Weights of a small transformer language model: 728M tokens, 5551 steps.
Each number is 500 + 25 x the weight over its row's rms, rounded and kept within 0 to 999. Layers, rows and columns count from 0. Numbers have three digits each. The size before them is the row's rms in percent of the matrix's.

# layer 7 MLP up, 3072x768, rms 0.0337, rows 209-349, columns 192-239
095:482432528507528509501491488474521491500509471481514473544530487469472502482542499502495504491536501471544513510490569509529538518509500457512519
097:464510497524510519510518517483482492504490474509507500504532549491496484505513513460532522476516521494469513488505496460485496543498503492526480
105:503456500486508526487485525549520519477486487516508528515459511499516538517507473521512515499475524523508497529543490452496506494475514506498482
102:523497498476529460536572525462508486472486502494497484505513478457506483525517455492504558465532525494515533490467478525518495486508532451477483
103:475461520492455499529523495502551493484474536488523497492522542462519490525502485518487526531507522505494495482511480456523517522497515476508473
105:518472470529472494469504524496510490474511508470532559501437479543521492498470472511517480512547511528466511506512502471478539570511507472519485
093:506447505451518510475516509489474482498524481494466512523494484518532537528486472480523505456506490467458527523485505520493505499491498483452497
094:543454488502528543509512507485493494491515520501517534521533521504511504504479517483438495526492531485524498427505484491459549480502522481498481
111:487524491520486471495512493458486513503518507521475519505471510511476577506517491489567501466505517532492520504522481521438485471497522505531521
101:533473472446476500503546485499438491536527522481480496484485544468529509454522511499532468497479538491523496464511500560478507484564467523512478
104:519525468499469495475458516515488458449469520485523522505475531515556543550465517494528495534485521527550508484484513522469480502468503527541475
098:461493435461501508505468459510482502504455469492548516528479550435535454521472501530481507495482524549493472483484520473529495525483519510474502
094:486485526484527503469489483553513465516456509501490524475509474523461507506496543498465487516504464510481523496485466479463492519461545536502468
102:467455472501507478477469503509488464492501532497483496500481483502499502492507511527511477475449521513532471522525488507460558540490526488519494
092:547537481523515499464509496534504486524491510521488520511496496501491475534499530477482489498436522496478465509535457528498537527488523512513481
103:518514483516514499512514508515466500516513493476531504444507481479498491525510487495501489459500537477486507523483484529514506455473531485490498
090:496508474472498457462440534500485518524521512489520516475461521482468487490495500525483476500498533510536517502514503484457520501526529487501499
095:512533486428495536474478472499484439539451463514469510537463501502481471509547536521520503490485524532497485513474528501450529516511532523516496
099:503485521525515521485527510469518485478518475484482520485455496491500504529464488511526508509509543461492549479508513479525531494484493527450539
103:496518500506528498465498511504470482561441478408531512495540497478494477526501516439514456505458514481489532524515492446453529478471458497499546
102:506498534491468499539489545515487504536479476491515495516525501482463476476527483486487535515443484525499505451490517494482516538489509530461505
095:510501480522542460473504523500490474512494483479464470537532496450531481517521547478491549486487545535515504466486525521498480536496493533522481
097:488517489495494455480487474528518427490468492502479512484511532496529510501515482515504475461445510471473513539527462491480503485521518492514462
102:455493501488510513465497479537477468547513520461516519498489525485519514495555522526510499479484467493502484496481502480493490530539461512472490
097:498507523514451498510537477507488485534498498482516523474472483517501537521565442505513478519521503448503518533558525498526542508491561535454503
107:496492509444523519536512468470502483504511510501493549515450494517545482497495513485475508442524493467544490515496531479512539485476511524551429
105:508493503474504460462502474555512522464462485497525523503479486512545523504491481490482560461523498513485541494543518523530512531517474508500509
102:500549491488498495475474491508480485483499465486472527538506531504469561526536518524515531508479522447498481550494511501505519563519502470457492
107:446508469455447466486560511482500478515500476501499475500475494521457533511500540508484493495473488508508504528548521509494491523550534462468508
104:467451479485486507495516493566457514524503466509530494492513520485464537505517532512521488517463482495537529491531502500491532512528520498498516
099:520538470517512508502497511452449516476512466493451514519555480474537501511494531523493515478498496446520468515463499512471523527503498439504492
104:503527469537509487481513508497494505516495518482494507498463519522479492481496543515523498472523520478511512536486534479507471457472535513511486
097:526534437493507514492489495500538508515550499501524502495484545491457518515510498468492519443519494518517537477516567543463514493483480527489446
094:494473497460512463479524529480488471500505473513511520521505508492496508533462522500481515468504509536488528516541519484529533532498487501487511
103:523528487474513496448553503477499510503532471518496513513501522506549515507477487512543540422525478520452511528442498537512521496521491522517532
106:510527463456486494487513497497527502508494462501501545512463493492538497544472554486505490483523538555498544510467504502488514518446505520540498
097:516517442551467490481506483483512480525497526459500481532502509520498501528525520471510526521503499542498527513522489467490485479552469514512484
105:504516489524504539509491453497476509468520488483456468523443513530476531543517519521488515541487502484524550492497526511477532498466502496496484
096:543497492484475456503510486539494549521471476495479515497491501469503522500508483482435480535503501510498522531493509469518534514489511508485510
102:474470476517471500541524509491510512478469454483526519500463467470498494493498525490558491496508515527484508496474475477505524518503548473492505
093:506523520494492485514496505475490502461470475526496548501456550463495520552508506528528511461493521518483486499485511499504530521530527502502475
099:472465508506485525496532511458463480551509497528512500512487505520533535486526486480488525441505530563530531468529519517548530471463531512503418
096:491520515523474462518481516443520498473468500526491518508443507490510486530498476526494489509481544502484500494517511544504463514435534484522501
096:498528513468511499492525469499484504514500460517493540476507504534476569479487470541541511515501459506497501499446519481510458538507498518512497
099:478494444492490531505478500534508466559532529503457503489476495514475462500487537478484477473485510478522508466505463463523526534516552521457484
105:475488520523517505486466495532454451467530498469516531477446533498522485545517513476570430512464521516498528540486507497484517485450535476502446
091:484509487505488497477510490490504501493499536486513477493500450481521463499545510485495570547489531486483469493515510526489525494513465512475504
094:554498491484487497560525497469473518506498467521450476523465499516511519547482492521526480512498497466494511500495442478536500483448503478482522
099:477483470491492495492531495520468526531544465491506515531531520492520480507501532507534521535493464487513496501504536489508544510498490538506513
106:488508516511494543498535470517517466517513455503447557471488495524508546515466523456478520461500497473534484507537497493465489508509527523481474
104:477497505500520478502515439531468488492483491497462517506520517469504532487519536482494502496468515484526477519520492517456556483479515583499501
101:475486506474485495494545515464509481512502479485540535508510491503530501503532482533507501512522500503516485491482517517532472476527504483531502
094:446535498525510536489509459461487514496494532523525480499505485506461503445510511488491494455500497514518467507525463537547453516547511458502478
104:534503507453491534432491440510522514500539492507484507504470507472474540471532470527507473522487506501485496471512472440496495477461521547510530
098:524508449520531472466483483489453490484496482476462531507514528483498474484529532500494498462498531481464511531514503534501522501503534475535490
102:521527493479498515447537546531478515510496511480478481554468515470477539509546497469581496445523493454495529528489490534462531525488492504501515
105:488495496494487520518492521510491506530483517517459473524447539478526512480510492549506493493528529499529531473481471507489555526470532506482472
095:488486532518518549537524451470483542510454494501507491496484482467524506465500518471520486522487493476532500474535507492529494450471482500535515
110:520516469481439511543533484512485490523533507494493514524498534504485533466487469498521514504474503510531525540476543530490500529491538530479469
100:499501538484504471479503505510507496517490522483487519504473525471472521496521502543467474508519499474569468479508501538485504530509536542479497
098:489491476483500537486530505490531479498453496512461482520449489508504467499535492491487511472493571525493473521484511529475491502481520471448486
104:536470516487513494501505487523517512477488502518445520520473507563492495508474461522551502510507488495491484555468512476488516535478527532513513
103:506516477543535500520484496517498505521517461524467525485474503502512530546485551484535539455474485492476534482441486501464481501519456475500459
107:499453467514456474465534502464528510510456452477495496486464494497511492520490506508479533496511537491512459528465561484497484520519510504473497
103:530504491525488463464506455487492503512494514455461524528468511491486522482486470508509455499526490496460525480537528553501473499446512521441474
100:476496521522477536467512487506483489529471490490509492491517500515512499433443532512500508452532463517528502487502535533488497478512533497464473
102:506524456521510506540547491460528507516454542504489493516490522457499509518524539511486499517510491511524516499527524462533504502516489499501474
091:495458502497529528530511507460488504491514482508472467475449450525505545478510498505498463500536455482535523534502479510485577482531511519449497
091:518516510501506507495532479495498499522484474497520503499537518473506478511455473489500526518471490510529467529439519505510530520492500534494484
093:478436527506513475424513496494538482510465527484483545453493506511488555537537525492521516480470523509519511507510471506470450525474485454543535
100:494500491477444520487500554518467494486511487473477494504495535480528523508517558504511502495496492461486505528511549481528500530494510540424492
102:555484554508530523505524478507500485506505509535463544508534457508486493511525507489519527517495504471476512469487525521483478482493485496458470
109:498525433483493489488523530494478478525527462488450500511488476515481529531498502468479469509468520522527487474499494476491532534530507511473466
097:530488497538470528500512538507486454488495459519505524519498506507525544498516471488498488509515548462473446512502536497511536521510549480432529
104:533466440539484459511503532507474507463473490476463497483498488554523490478482541517519481485515519523498530490507523471481455481503497489470485
100:511471507517483471533512479456520530470490509495550507510490512535499510493507531530515530487501454501511502511479483525514494506544504504479500
099:529484526475513515465479491493471539509443510445485482520461503497511494455529506508527524480493521500501521506464483510465540525496486496532485
103:521482470480499509548500497474483480499482481449466521532509457511494482505504493526476510480493497482468481519502503454499560541519518479481482
105:475498477522517499493493472543485483518491513514508536559532497532497535510533511488478472490453537501474472538507506534487484507529533476489508
099:521526497458499523499484472479523479465478511450477531479501457469549522505521526514472515508498478520519510492502519483520450502481520522516479
100:505500496493474482530516499474507456482472483495490484476471492497471483517513523538532488463495500512527483503499470516512493519494522490505474
101:527468519525507540512489465467491507482482519464483528469525494489527496500509490474510504443460574479477518502474485466542515523535467508502491
091:512475504479524505510460488499486456500501486459435487443529494509525551463527535502489551526500458507483513507452491498510455516508484520512467
093:512464539513473472491494498479518460508469513471506447476448485514542509536510514524550535495476519518466518538509500486520473512475526478533508
101:499505472516523510444549490524557491468500497517503514484496498484479553527549504515521512471459524501488495495524506488522469516517477477468511
105:522471455508499461539543540476526466453518490486499532479486504479505507463545498492528496510452484524540492542477550520487509537476532524473518
102:541491547501518532490531511470503472493510476472499476519527463464453486487497490509508469476501493540496540458499469485509484479487482543508513
102:517522480477538528529546536477512526482495461538449505448503523449510520476513479481564510466525509457533478495453500494478522526524474487478522
111:511496479522478536406475492523482438536493464500491501540504507492516532488516520529547482483468511497509515506493489479527534507536506491466488
098:456492474471474498495532502543487490545479534535485498557505496512520469510485472498485560539471538496535541500523536474495516515521545508508510
102:467518501502512510511477497472509488508472490528467522513479468535541511462479524497494550526474509509531499483446510450518467517537479479449483
097:493516458529493526510538515521456513499478469506493511545516499469514485467549469481536516453487505468519510503479480471497480488514490484487489
098:533521543523450503476543507483558464520461472480485506494498490478467462502514454469475489483493511516531494488506513499521477529503508479499479
104:508537529525494500480471463559494530528524479492502481499527489465509545442474459503495516494468509527520538561530469501491473524487519536510491
090:518510513488496521468501481484478516499513521484514511510451486481536529510453502482484515511486502496498499469457538477493505504532541531471459
093:489477471489545508478488507528496513482487507467481484532505552532487509461434497506562508495498490475502535487531526465521493543557484469472485
100:495491505517489493518499450512495489525550494468472541571484497520516522517541474504515528521475521480470461524496538543506475540478464478463512
094:498535469490507515525516480517486510458481512449452546493473484495506499544536530450497476479511501521476525477480504466517497497466540502518445
092:518502533493514476504482461480464507537472477492478488525501559531489539481540509523506509459506532519503494508474531515495519454481466502504455
099:501493492497454505423492501527513492483515492488513484505513499482494492521475522514488501488478495478494465494492518487473514521506482548489468
108:473486479465482472520518506523488503546499509517489505476487506506499570496539532529530531447472516520455518473507492495527529492512516496503474
101:527540503458486484492518502471471535486506478496507475514505497522512508489513508495552528483511545438510471518476498519499475541511501531503488
114:472495449479481508511503457466467483483512538506494514489489523503535515473552518540505513473499506497540469489509563505528472491557540532456528
106:529496496475454494461490497495504452487468522526517514474492487507541482501490491533562490472454512498529490503460493456474468461506462459498500
100:495498520460467500465527447494526542490518515498510462493485558579453496519554516492521526542471539500513496517534512490464539479544529537467542
096:508509482470460515509480532526513471509478537499489536485536484514566489502546538507557535519497484494518471497495473432505487496529523527463478
098:471483497491447458515512520491479509496508479484477493487509538514466529512538499530517497517519499513534459474516518468529503522490490516479512
105:494508499508521497461491542465532496553514483511548532492495521451486518524503512497498515535452529480520511498502469501468518548500549539527487
097:523528493468463529488491521534467525510482498458523508506507497463461533528513530485484528514503537504522516481532473508499533487521510512483496
098:474515506511498468507509516518500537524517533472509530482477515464471464497506499506569511495503469500532498461455525527532498522479516531467507
103:477518464525480505500493496489550492495490476492476484500494505539512501516497526499488489504502548556507553522516508512525438530496528515487443
098:488476512504510519497488519486493460462476485452483493519450522476535513478509510522553531496479524465537480481505512534502531467516488467541493
099:514503498490475488474449497478500525556539490490511518523467434459470468512478519546511464482517490491524517492494518513533507531517508476466470
103:552468491503507507528492501463527520466496545499471550509463483521485509517481502536459479517477534520533485469496546532514497513540511534470462
104:542499510518507480516525473484493493500487490504498509527480465560561500532462447507522515538474535514497489460476542481510518479507479499458474
099:525542505523487532479474463512527478520503516449500468505513519463489458505522522498495478493494469472508474481513493477508535504486521524524510
105:522513471500492514536528524498494458496483471502482550514501512548501493489548491495503480472514494510499476482497508484492540544499499534526468
098:479504523469505540435465522523506492486507470499467487518480531475485481500510505453531540467457499479533500488487492515453529505535476500461449
105:508480456518472477473470521537489501522504516458503494513482525493459484457485476495516444446526514504502533478479508549472498475493510521502505
092:511523504540514520438483535451479502499530471497533512473522485485537560477504526525459515475488512456486513481486513494482454487526539556468510
099:477535499524482518506519458505544489507504516503524544497507502495510491490507480478516475499508529497467482506486459512492532551518498526481517
106:517530457481533561501561481521483505538483532519494475496482503463540483470470529506486487470503550494544455519464489488505531473468497524496516
111:536514518470516507495507520480502492504560528502469505523482531488548504527507512517542516482485486494531510518510482466513529486508566490501476
099:517478476461517510476469461497504458529486507489489490528470495493509500487520524494540524494484546483477502543448481522500496528517475472502509
096:464553503458481532491500471470448517479540526509529542476530496529510509497482481446494486507467512499544536514480451459495517486516492498500452
093:495560514469528495501510474505480498483546466503512485522470484512557475532581521543496542525468523511492499458467519487509480502504509494475499
103:459505439520524513474477506458492497472506479482469476485504510520505514570464512451533470467475531486519481512503452509517489492479525460493451
099:521490487508455488495502464479488489488493513468483496503482534490491545533517491484486489484497512516493550493490489493488495515490520493478486
104:494463517541448535505514527486491499452503498516511527458480521526489513505476486500495518493484523511488492491486461552484468469501527523493502
090:485527495482504499481520538481476520473489449496467483498490524533505541497527491507512498502473470474475539523476497507482505522492497490441461
105:509523500525487484509510464544511534514471477502482557476475489475513540473488471462507464451477495479494534480493485522495532509506490466514505
104:494495461571492465492510509496497488566517496462506541478489499518526486549510495485481544459488475492492496517496506493523519531469507491487513
102:500564446457522482499517478487521464523499549489476522521511531501481506479504520537496494497459518459513482484477517517500499534506490494466463
097:494512477505523522498505481451525485483490508499484509472534495460522504497488496471565447470512540464521508513465487481462500518508499482441519
107:532526495518505516494545511493495495479495493505458529493435544542536529514484513533484468522454528500523501536492448487478517521433547480498503
098:467496517503489453504525502404531509490492463500482485484511513553498530488460481506534502509491497484516531527501485530498426503490533458470499
097:519496470545493512481499504496524491534483476494553479511482465529510486499523522503486466497498514477519482497503529498482525504541522498488511
095:501507466517499547470471495497476470514518460477457474495463533493460510509501517488480499507502527470513543488510503543508535518524491502433529
104:500483512528522522540537470508501507513495468510468488494508475523463502491475514550506542536478546499479488545475560491486495508537498468467532
101:513507536520502548504462472493455450493496457476494500496522509479488472454508511492454502502513507432495480474478487464499499475507526518494524
107:495465527525509486484469456543467504467492448450495554534487507559555532494485499542505484494450498504467504449518520498539459514488477529482523
# layer 7 MLP down (transposed), 3072x768, rms 0.0258, rows 209-349, columns 192-239
090:517534514528516520487519522518550528532528561469488523467529518545477467530467492500543498526472464554482444471481509509526509501485475499504510
100:468463488466499508535492489509465526478484518529486529486487533496461452527498512477484504475483500497517499508514506521530512534512498485486462
112:507529503489472532527518521493476506546463520510518461469508468476482508489503464476507469468534510527542487501487536500512540428516485534500498
100:482492475515539534506491528512484488506479506500497470466509483501501532507497463513458510477440536530484518462543545485513517484489504518514509
110:492461473479510519500496539502523492479508472535466458522510512481537487457469470511520495504539495499443511503523501538465469475517535507475483
108:503525489512495575493478501458483533478527494510520483469505475457497477538483500495517508502464482506514531520460514488516528503529465533492475
100:503526516482501541532488512504472504469529498505501500491464500494485503493498500505480512510539483485505521456501517488495466464503517523486502
096:424520502480480520467497530450544506496479493495502461494488524555495459498508460518489468507504487446519499548508505472493505485489442459503496
111:495466478449499518462526501473482560514506439514520461484458500532501514513483489515498504494527466544485518443451482483498539510505502498490537
110:513532471484435502537434492513493483465538522480505438521483445530478479491495450498495503493521519469559474500507534465565466513541523502543522
107:521470492517505467513517508500489453491516444472496529445492520495509511475463482532557501510457487491506506520544543495446493513494542494455499
091:513476476522504470513533480426513481497489532508524508467529489523496503512498499547448517513505505495458502490519503489541487465466530478526515
085:486500513513500483508507472486482511510499435482532500531465502467489488496500472481508501478477550480465501517532529552491474498504460523514554
103:526500491464535507502509526469484505474508541461519506493515476527497520526476494514500512501547494497506497480523480471508493461504517530512494
096:481505477500480509534469529502448525469480502497527492521460458539477469486511447518547488528488489501491484494546527472493439497532532526502495
106:494528528508482520536504486518488546485483460494462506461514494508489545449469487556524496488524496502501506485530506459448519484514507490504504
099:520537518486499518512511455489502493492502501430487473490533484459546540523492516513515526497569468506513531489538483468487481477508534523491514
091:501487456543490477525501530466551512491544495520501494510497466549501530500522502518469478491459474530545531491502501521523482485558468491499503
096:532527513549486489539468542474470472508500496475513509505507507504527465510501510517487487512557514469491503542507504528522506461488489499496465
105:535500533536467523524529490477477512499460471550519515472467479523503513483530482513494463528508499550478482527503486515514500510498507474512481
097:490530488518495517525489535522514475452494490540518496480504507489517462506496474476468471495442444517498472453498485490458503515481537506538471
089:504490482501504494477491541483463505540514489491514541475518522506477506452486475475468514525471524540545470451535456470462484505520524465459515
103:508505475500489472553494494514493498458513493471508467453465519558564482511541463525532508512500461488519516467480519446491456454496534502482534
101:511533491509448509527470492510511446487491489485498508480518519491488504509543517491512508497508460579515523485519492540500514464529515524505495
100:518506514485490487524505528527546484507516493431527438471508514512532509509494476516461523518502483510464505497468511494525489492487519456523449
121:546479535482492487505482491464480529516474530459540479528448504491496490474494481506466507491519490496493470519502489503492514504493511514523466
106:521542468487480485506513484454490450484481486514482479532541476549542492557474509512540508479525486478536505451474477483500498491482475543460484
094:537494492498484556516500514468506504517490448506486461484518524496455509507507497494515487535518493480446476516509518520448503551510512471434506
109:506506520483503522486499499514512509517492489492556523476492484510515502467493505528495474547487509498484490501510495480519501525486479491473517
104:497470527506518507472513469521490486487527510494491498490496532468511478541510478464508544479497501464452517499543510502462479504503483552536501
099:447505522461515534516462485495451514504480473513450496493530529527532444513528511478517480464515466471493485525500468519489488479489478445480504
108:501510497478487468511484510507510468502521496522493483500516515565487446500470493507490491473545526509524503501490460497480457501524494553534469
097:526477566515489460490486552507507502481472486455537515462539503520477460499489490505500505516509500518512514497521476472530484494503520509508514
089:464508532517479522499527485542522479476452482520501514498475510471510498536509480499472526530524480475509487506482478527433512486552501528499490
107:545467521509487512492517527544499509520523480485472514467550473462503471541523500495542490490534463463509539509503475523549500473499539477475529
105:439456542524534483493492474522496487472555495444515470446512521505535535524473507465478466432539502507497476539502459506500484520530478539491496
097:502495519476503478476480470498507454534515541528496521497548528553508499493463511525502505491513479535467531494471500474517504496481503503500530
111:521481504514522543506523494470451506480544501517483485453472538473490444482486520499469516531501518470471460509509535510506517466501484495506478
094:564539529482500537525505478484453492459514486489520510509488531495546508517493470503529500490492530479532536498488492472500520534502534483447473
097:489512499490502527507493502541462481487533494536512484531481510518487519538524501459487474523490507489513481499478526478501501502475494513507506
091:491506531471500484496480499502521474503497517517499462479504516522496460485525487476450539481518474487486456548550486475486515473527461500539504
093:496517541511489511493456474501551482516498504517550470537472484484514544569515521526532506490508512529514460560543512475444445495506507507489491
099:477474529497500530503508546518493519475491505497499487436527462500508444482508499488506510495495480513517463497499494479525515524481492494497473
100:524494495496477486485498544514558477481496466481532484478539459518495490502502470484469501521441509481496531515447473480499489506503510525500520
100:475516537513499482494527520489531468515500497521474496499457494532476472427474484525506508515512497499526510494493482492521428507468495517482522
098:507488498480521511513436476483512483516503522500526505505509467510466548513532488521437517483544466498506511507483487513509497481495486492510521
089:499454491533480552484509528499526537524515531503503529498517532496502523483481508547516526527532506538524514490512488521507482477477490502508465
095:510488512556514460521494510544522526467491497463484531524517496481457456485471503515519482510464528551507517513500541517518490506433496536495529
098:512488597546476529502519486475459493507470499516503491506529488480460503515480516507524502494520521504500531421517518530496467467538501497458524
095:544510503512481466518478485510480518488545490466521484486499505475484508509484516519555481466499530470485466530490508526490464499502528507496497
090:485531432533490524522467549492471492509470513491518511476490539496519502494414488527503504456500516525517482529487511526536471469508502492509499
110:492489479494577490498554525531489481517523553547544496527504459527490450478540478489544500538528509530541514505476532503519457511506522542513514
092:487506494491496508493516497503540495527522517482492511449487523523515492520477543482477515524487506534488495456507514468509501487497500487547527
098:513523504507481497488501517495530566507505512536468491511482497471494507506521504510506515517488522514483529506480473515512451508551535524521511
095:508453521499524489491509538510529521543548510490546475507502491528497503487503478528458535468483476493526470489477490481521456479511488538483558
083:512548485516490461542502487492493491536545525537501512453522534522478494570483528512487510471510443526468478504463490484502514498488479511541526
109:493516491510474501480523509461488488515490497500509523518544522454519490488523477540469548444556562515455472499481493507462486516515476482499487
092:486502503500505498509565443510509488519471470479497521534527466501487492475516516518506554493495525438515507520521544464501522486492502535478470
102:482467494493510491452466472526488520483457501522515513505477455494466517529484499487490529489489528532509506510456493498527528509498490480519504
107:531491499502486507480484485556457562467517496506523462490461543489510515514487534557495498545531493481502493541526504517516504488509506493474452
088:522480482498494474479487484454478465497522491492462479451473509491501492475487512519480477507509520508517490499515522522531527502486504517518514
102:497481476493493486512529556497516478522508529533485469533517515485523469498513522527502513541531487553478471433525450515509474488476508480476464
095:529494483521486551489489481485495479493548521508519509492465524488469534563508548534533522515504514479485516483455528529545533543477525490519509
108:490510493489516504475488486514482476514488460500535521486465536492492511484526469511509467497487519496490492485473505495478484550504510484532510
103:477551493518490496518523531473492518483534499522480494533465549556482498507485529498492514518496488523503501494466526491491486482520491458556468
097:493514525518475489503493515528546492489508538496501477521525545473470477444524530475484501488477505480516502472503509499457498464475538507490502
106:431500521484500519536483470480473488461503462510499533430480491487550472469478503534481529503532515506481548502491488496528488495473491518462466
104:473513533484501484465497478497517527486486508486530484507511529498457488486526497491471503501513515477525490504516497492557478490473486558475465
087:496505520536513501508529505474513528470494460488501562490487464509531482492441441474535482478495524521519508455539497530492425479522480521496522
095:526534491532463492472506504559496502473499516502493482524461519535518476531468512517535492492505476460489510525528497502451526492439480520510493
099:529486549520455468519494510499467432502510475454523510475492516497543512464446508489526478544509474496507512496520464530478501524499488512500525
105:497475498567502481531526492492499483533526506455490529469514443511477474491459517557467479440442512547534505540458525482551497504479522490479455
103:517485504497462499507518536494502559483480499497541466475482473499467493502470474538500479495462496478577479534499497488523500477483526470472502
100:468500530554510499475514505520508481481458499453513524482500506461460476487508483485529474557497492472518483511478501477547472533502483519517516
098:460435565483519493452496464494514488523495463475488506526514513463492486451483502566480497505506519491486508478518522458489475519501517504520511
086:485498499476475445543484476492477520544547493483521499499473479526526513500496521474492508502511498536539539476556501485476464530556515494520547
097:485490494511488481518502485518438465504496477484462503500551499477502523418513483520531495436521451544461483477495496544488484468484463502491474
103:490518485470471503530480492518498525508472505486467506491517527524522457471532512504531522515509528486514517508504506461520509489520516533519498
102:503510546492525489509491498522508478485488524504485477502528506487501489448453476519488547501509500501521475466491499501514512471482442520515440
093:508536477506501506536445529489501511523478495494492497504470513549495493530408483468497447510506492497481532511460484459495523511479515521456475
103:484518487538494520453501487481513500511517507481513496501514483519542464489503492500482490485500480518511508536493464456554494490490509462501493
097:527493530504545493497451477491530542534471519498492523494541469493536514470479486504457473463484524530518517527482534495516528499510519475508516
074:500521490503520542529484537458486503480484466495482508541497466518516519504516462556504527496527499488517475493518507475508509504512519507457524
092:479468460500503522447499486525468484509473492508517483544500511492512489492507472499494466469532496472462520504492520570495518526529507515503537
096:490479508485491512536510527472489518501492502510525480499511499496539488506495474503515502513513426558522494494503516523553505494533507480493486
098:484475509527481494532495505500511499491489497535493537524494506470459508502510518468498497473552485479505484503498529504528530514509495501490484
117:465514535517493506476501520485485504449521516494445541495498503521516502485508538486529499455512485464501504499497498522502529478493491495552487
099:493489520496501499496517467433474485500418460487491505458485484503496441535520536519496494502474490530469498502445480479537531514528494457493507
102:478479493528515542492471529537502506507429500473478447509504487466472493526520530486560532512537498502510499466503496476527537507508467483489496
096:523474517543515522535534495485464500479520525486460510482528528454493512487547537469489508468541446492494509484497492509477543497464509471455489
108:510534547520490503516491549563516479491530512485510517507506503561507520506492512510486501504484493547495514536488520500485506464484565523496536
101:475472522567463524508436537531495517533474498517513496498461455493538426531453539490482511494544497502501566510516513552534497508496486499496449
096:506518465498474502526500544538544519500443528499503465556516489503553524522461533526485509490483510513500534552476514529479528542486547483497514
093:536516469502517501496470482465503466545501455511495510487505474557535512491521492468470494542507530463526518486528490469471529494532519490502512
083:477481472492484509501493491550504526488531502463498522533493486536507522522526494537472500506501512480490518561530493528505501538428498479523524
099:527528538480477473504512481518486535475475465522486493484518508510491502483514484505453501510507463516527480510491465495512544472534486503463530
107:496481493499504483465510517508558451452497494468534478474471502499492469523530500549550501506541518524525521496490490506496489480476499504531442
099:494499512548483481482518500490546482480531497479503452495489554479502480519449480490524530483523485530521473494499522478526493479548491464519514
104:516472507549483541538488525491490489512492511484467487547500501475535480462511504491509473517490545480538468491518509451494477458492504492514498
094:483497523533453521489478523518503571509455532512490544531458489502491557453520496504460481504495530458517517541496555476492492494487603479523485
103:471457516489498491501488527471528503534485496512504477509451496490493509513480508473487491494509516531499510495478468471501524494468488539532502
103:521503519517549495472464530503494484526498517521527509478467525520452446489452539516508528487452499458474538497497494494491534517514513489488485
109:428532472534479520507483519512491479473487515508484510475511485516537506486523517483484521459473511527493527467467536546479481545479532510462523
100:541509477520513512472479477489502540505489494493495544498535511470493507504470519480501516481516497499481511507455511502503508514498468511495533
098:487504500503518498491484503489478509429468553492497458489516466482484485486496521493515470525503533485528508510521503518529503506514536499535492
094:513555525467474572462482486465499503499498521500471466531495511568459476435460535513486483535475489498541491502494473469500510473505437478508467
094:530507497502500486476510489460499496514505516484484514513513475516497495489503481508528512560495499545510526425502431521470499505504508490498491
103:492487458481514552474507476462510509509491505509518549483510533505485486522512514508500462496529468481520451546449486536471479524504445452511492
105:509444528495479489539515537488483511516505441457513485551457437487524507487490523482516520488546488497524489504524476497519505512512466572521494
092:500494485499494526555504437491503508492503486537474511496518474499509468488511547507467560520527530510524525480504529485502525461483522487515541
102:494524507546486485474532496483489495499488474531473513514507508514471516485533480510480506488483491521516511493502545516493470473518471505537525
103:468481527500506526518552497484478491462444545494465472519521463484510501500506515499492474496473533502542508475480485547490508494502551488521499
103:452470536497507506497525503465542502498480492498494511492502517544472499481432489518480502497504549485513531526522514482486476471520471558483490
103:498510520533492519466520497502444501466477488442496506559511504525472474504503531473524489511526503514519548497563503495503511491501514511476508
114:501458509509508490487498496541503525494511500495536552491489504453503499484540517469519504485530516551501488486514535502524464509505511514498499
096:517511475459466495500536508489473517470508443536508488503475521539481511522477472476497488522435530517473512522528539470504510500495557508475484
106:521497538507560530533506503477510477473478519481503497500486449526479459540484528506443444515459472513494497510510475478511523493488520498517544
097:508515508504453473505484531458534553457507500501502486506469499518493478506467493503474536567486510486519480487506488530474515466555548538517479
111:463534488454501526485479521521506496520519486534514511512495521518512538471480522493491525499478475535528527517486526523525497450455464479454465
093:461462519491472503497487427507471523505463485503505466487488514494504503480485523527489487465499490515489497503541476481530527526497507517526466
101:496513519467495507528484500438526511513472495520495446516514520506514530545465477487470524527500495460550525518455481527553512454443534504497478
104:532486511506480484510485527505508559505467510495511477469497526509460529560534467498437475508489486520464563479475504527516480501505496495474545
105:490479479519499469522520475517518475486537462512511461526506521493537488528488485519513465475512518481508517519430548532496526503529521494510458
099:518538448508457453482482502494506492492493521453510474519491522476485486534507516559484500466475526557501504467536556468497466498517512484499484
102:537464511483558493479546453443489535548510535510483509485489489483500500492441463522489510510515513493510518487488520483494489479549521488494496
090:535485543477498477490502482481477536487504470488477478474505464522509501494497482500484531553454525519531485494511490532510568491478530525515503
101:514505474504502506484509519490484512476501542550439480491504476539510471543501510543518537558442479511492481550524500520486490517511517492510527
102:474530536510501466495505448537497502507520569516520506458466519471468446515473500459483532493457495525525490476487507484478444503444483514472511
112:509468483506533502493511531478472480498514493495493505489502504520508482510496513547501484454468528537552541452483494510461484482473502483485502
088:467498487547488497519495505511502528536473509468507459526544519534518530500512509502513496496518503521516468476500485493482496508451516516465508
117:513475471525518521526478447518491510509505485453524544472520481485544543493563514459509502461495487509558489506509492460507492512492527495546496
101:532480517502491487476464492481451506508487494508508458479509453504503483513513529500507463523486531522505509520460536476461455536492484509503534
099:520506455533512488491508536478530528525514498527517496451544511467478465516483470510507462476494515507484466455502529495503466518503488474526506
105:473472532461484471525514493510442500477546506508530509468510504478469511506539467481520495514490471519512463472501525509524469433534509530500489
104:475510482485511473505499465544506510470505493496504481483475545484492470536455475503486526492453460526468522543457487523489510535511466473536467
102:477490525462520544530504541534501517501495484501515464468503517521515462486523494443468488491525508470484501532566480500484492500486506484460473
099:479470514540492512489525476532467493542523461471515477492516485517515501471460454508486515516517487486518530534486524502519512455496466515530501
087:499480464546503481487519448514516578512469494466546531485500486489512531545503526539498519568499519458499470540527509496466510539505531496488478
105:516506491487534519509510516515492526520502459517494516526497524506499499486473527466520534527511530462472511457552477479496479498517451508518504
100:532499467484503475498471485521490473503483566502499507515502503506474484502477515469500486442495516525492529473480528483544508490518531572500505
103:479473487507519553507501476497531516519486556463476449532509484467453477497482527476465531471521508516507529495499510488492487474508523516541506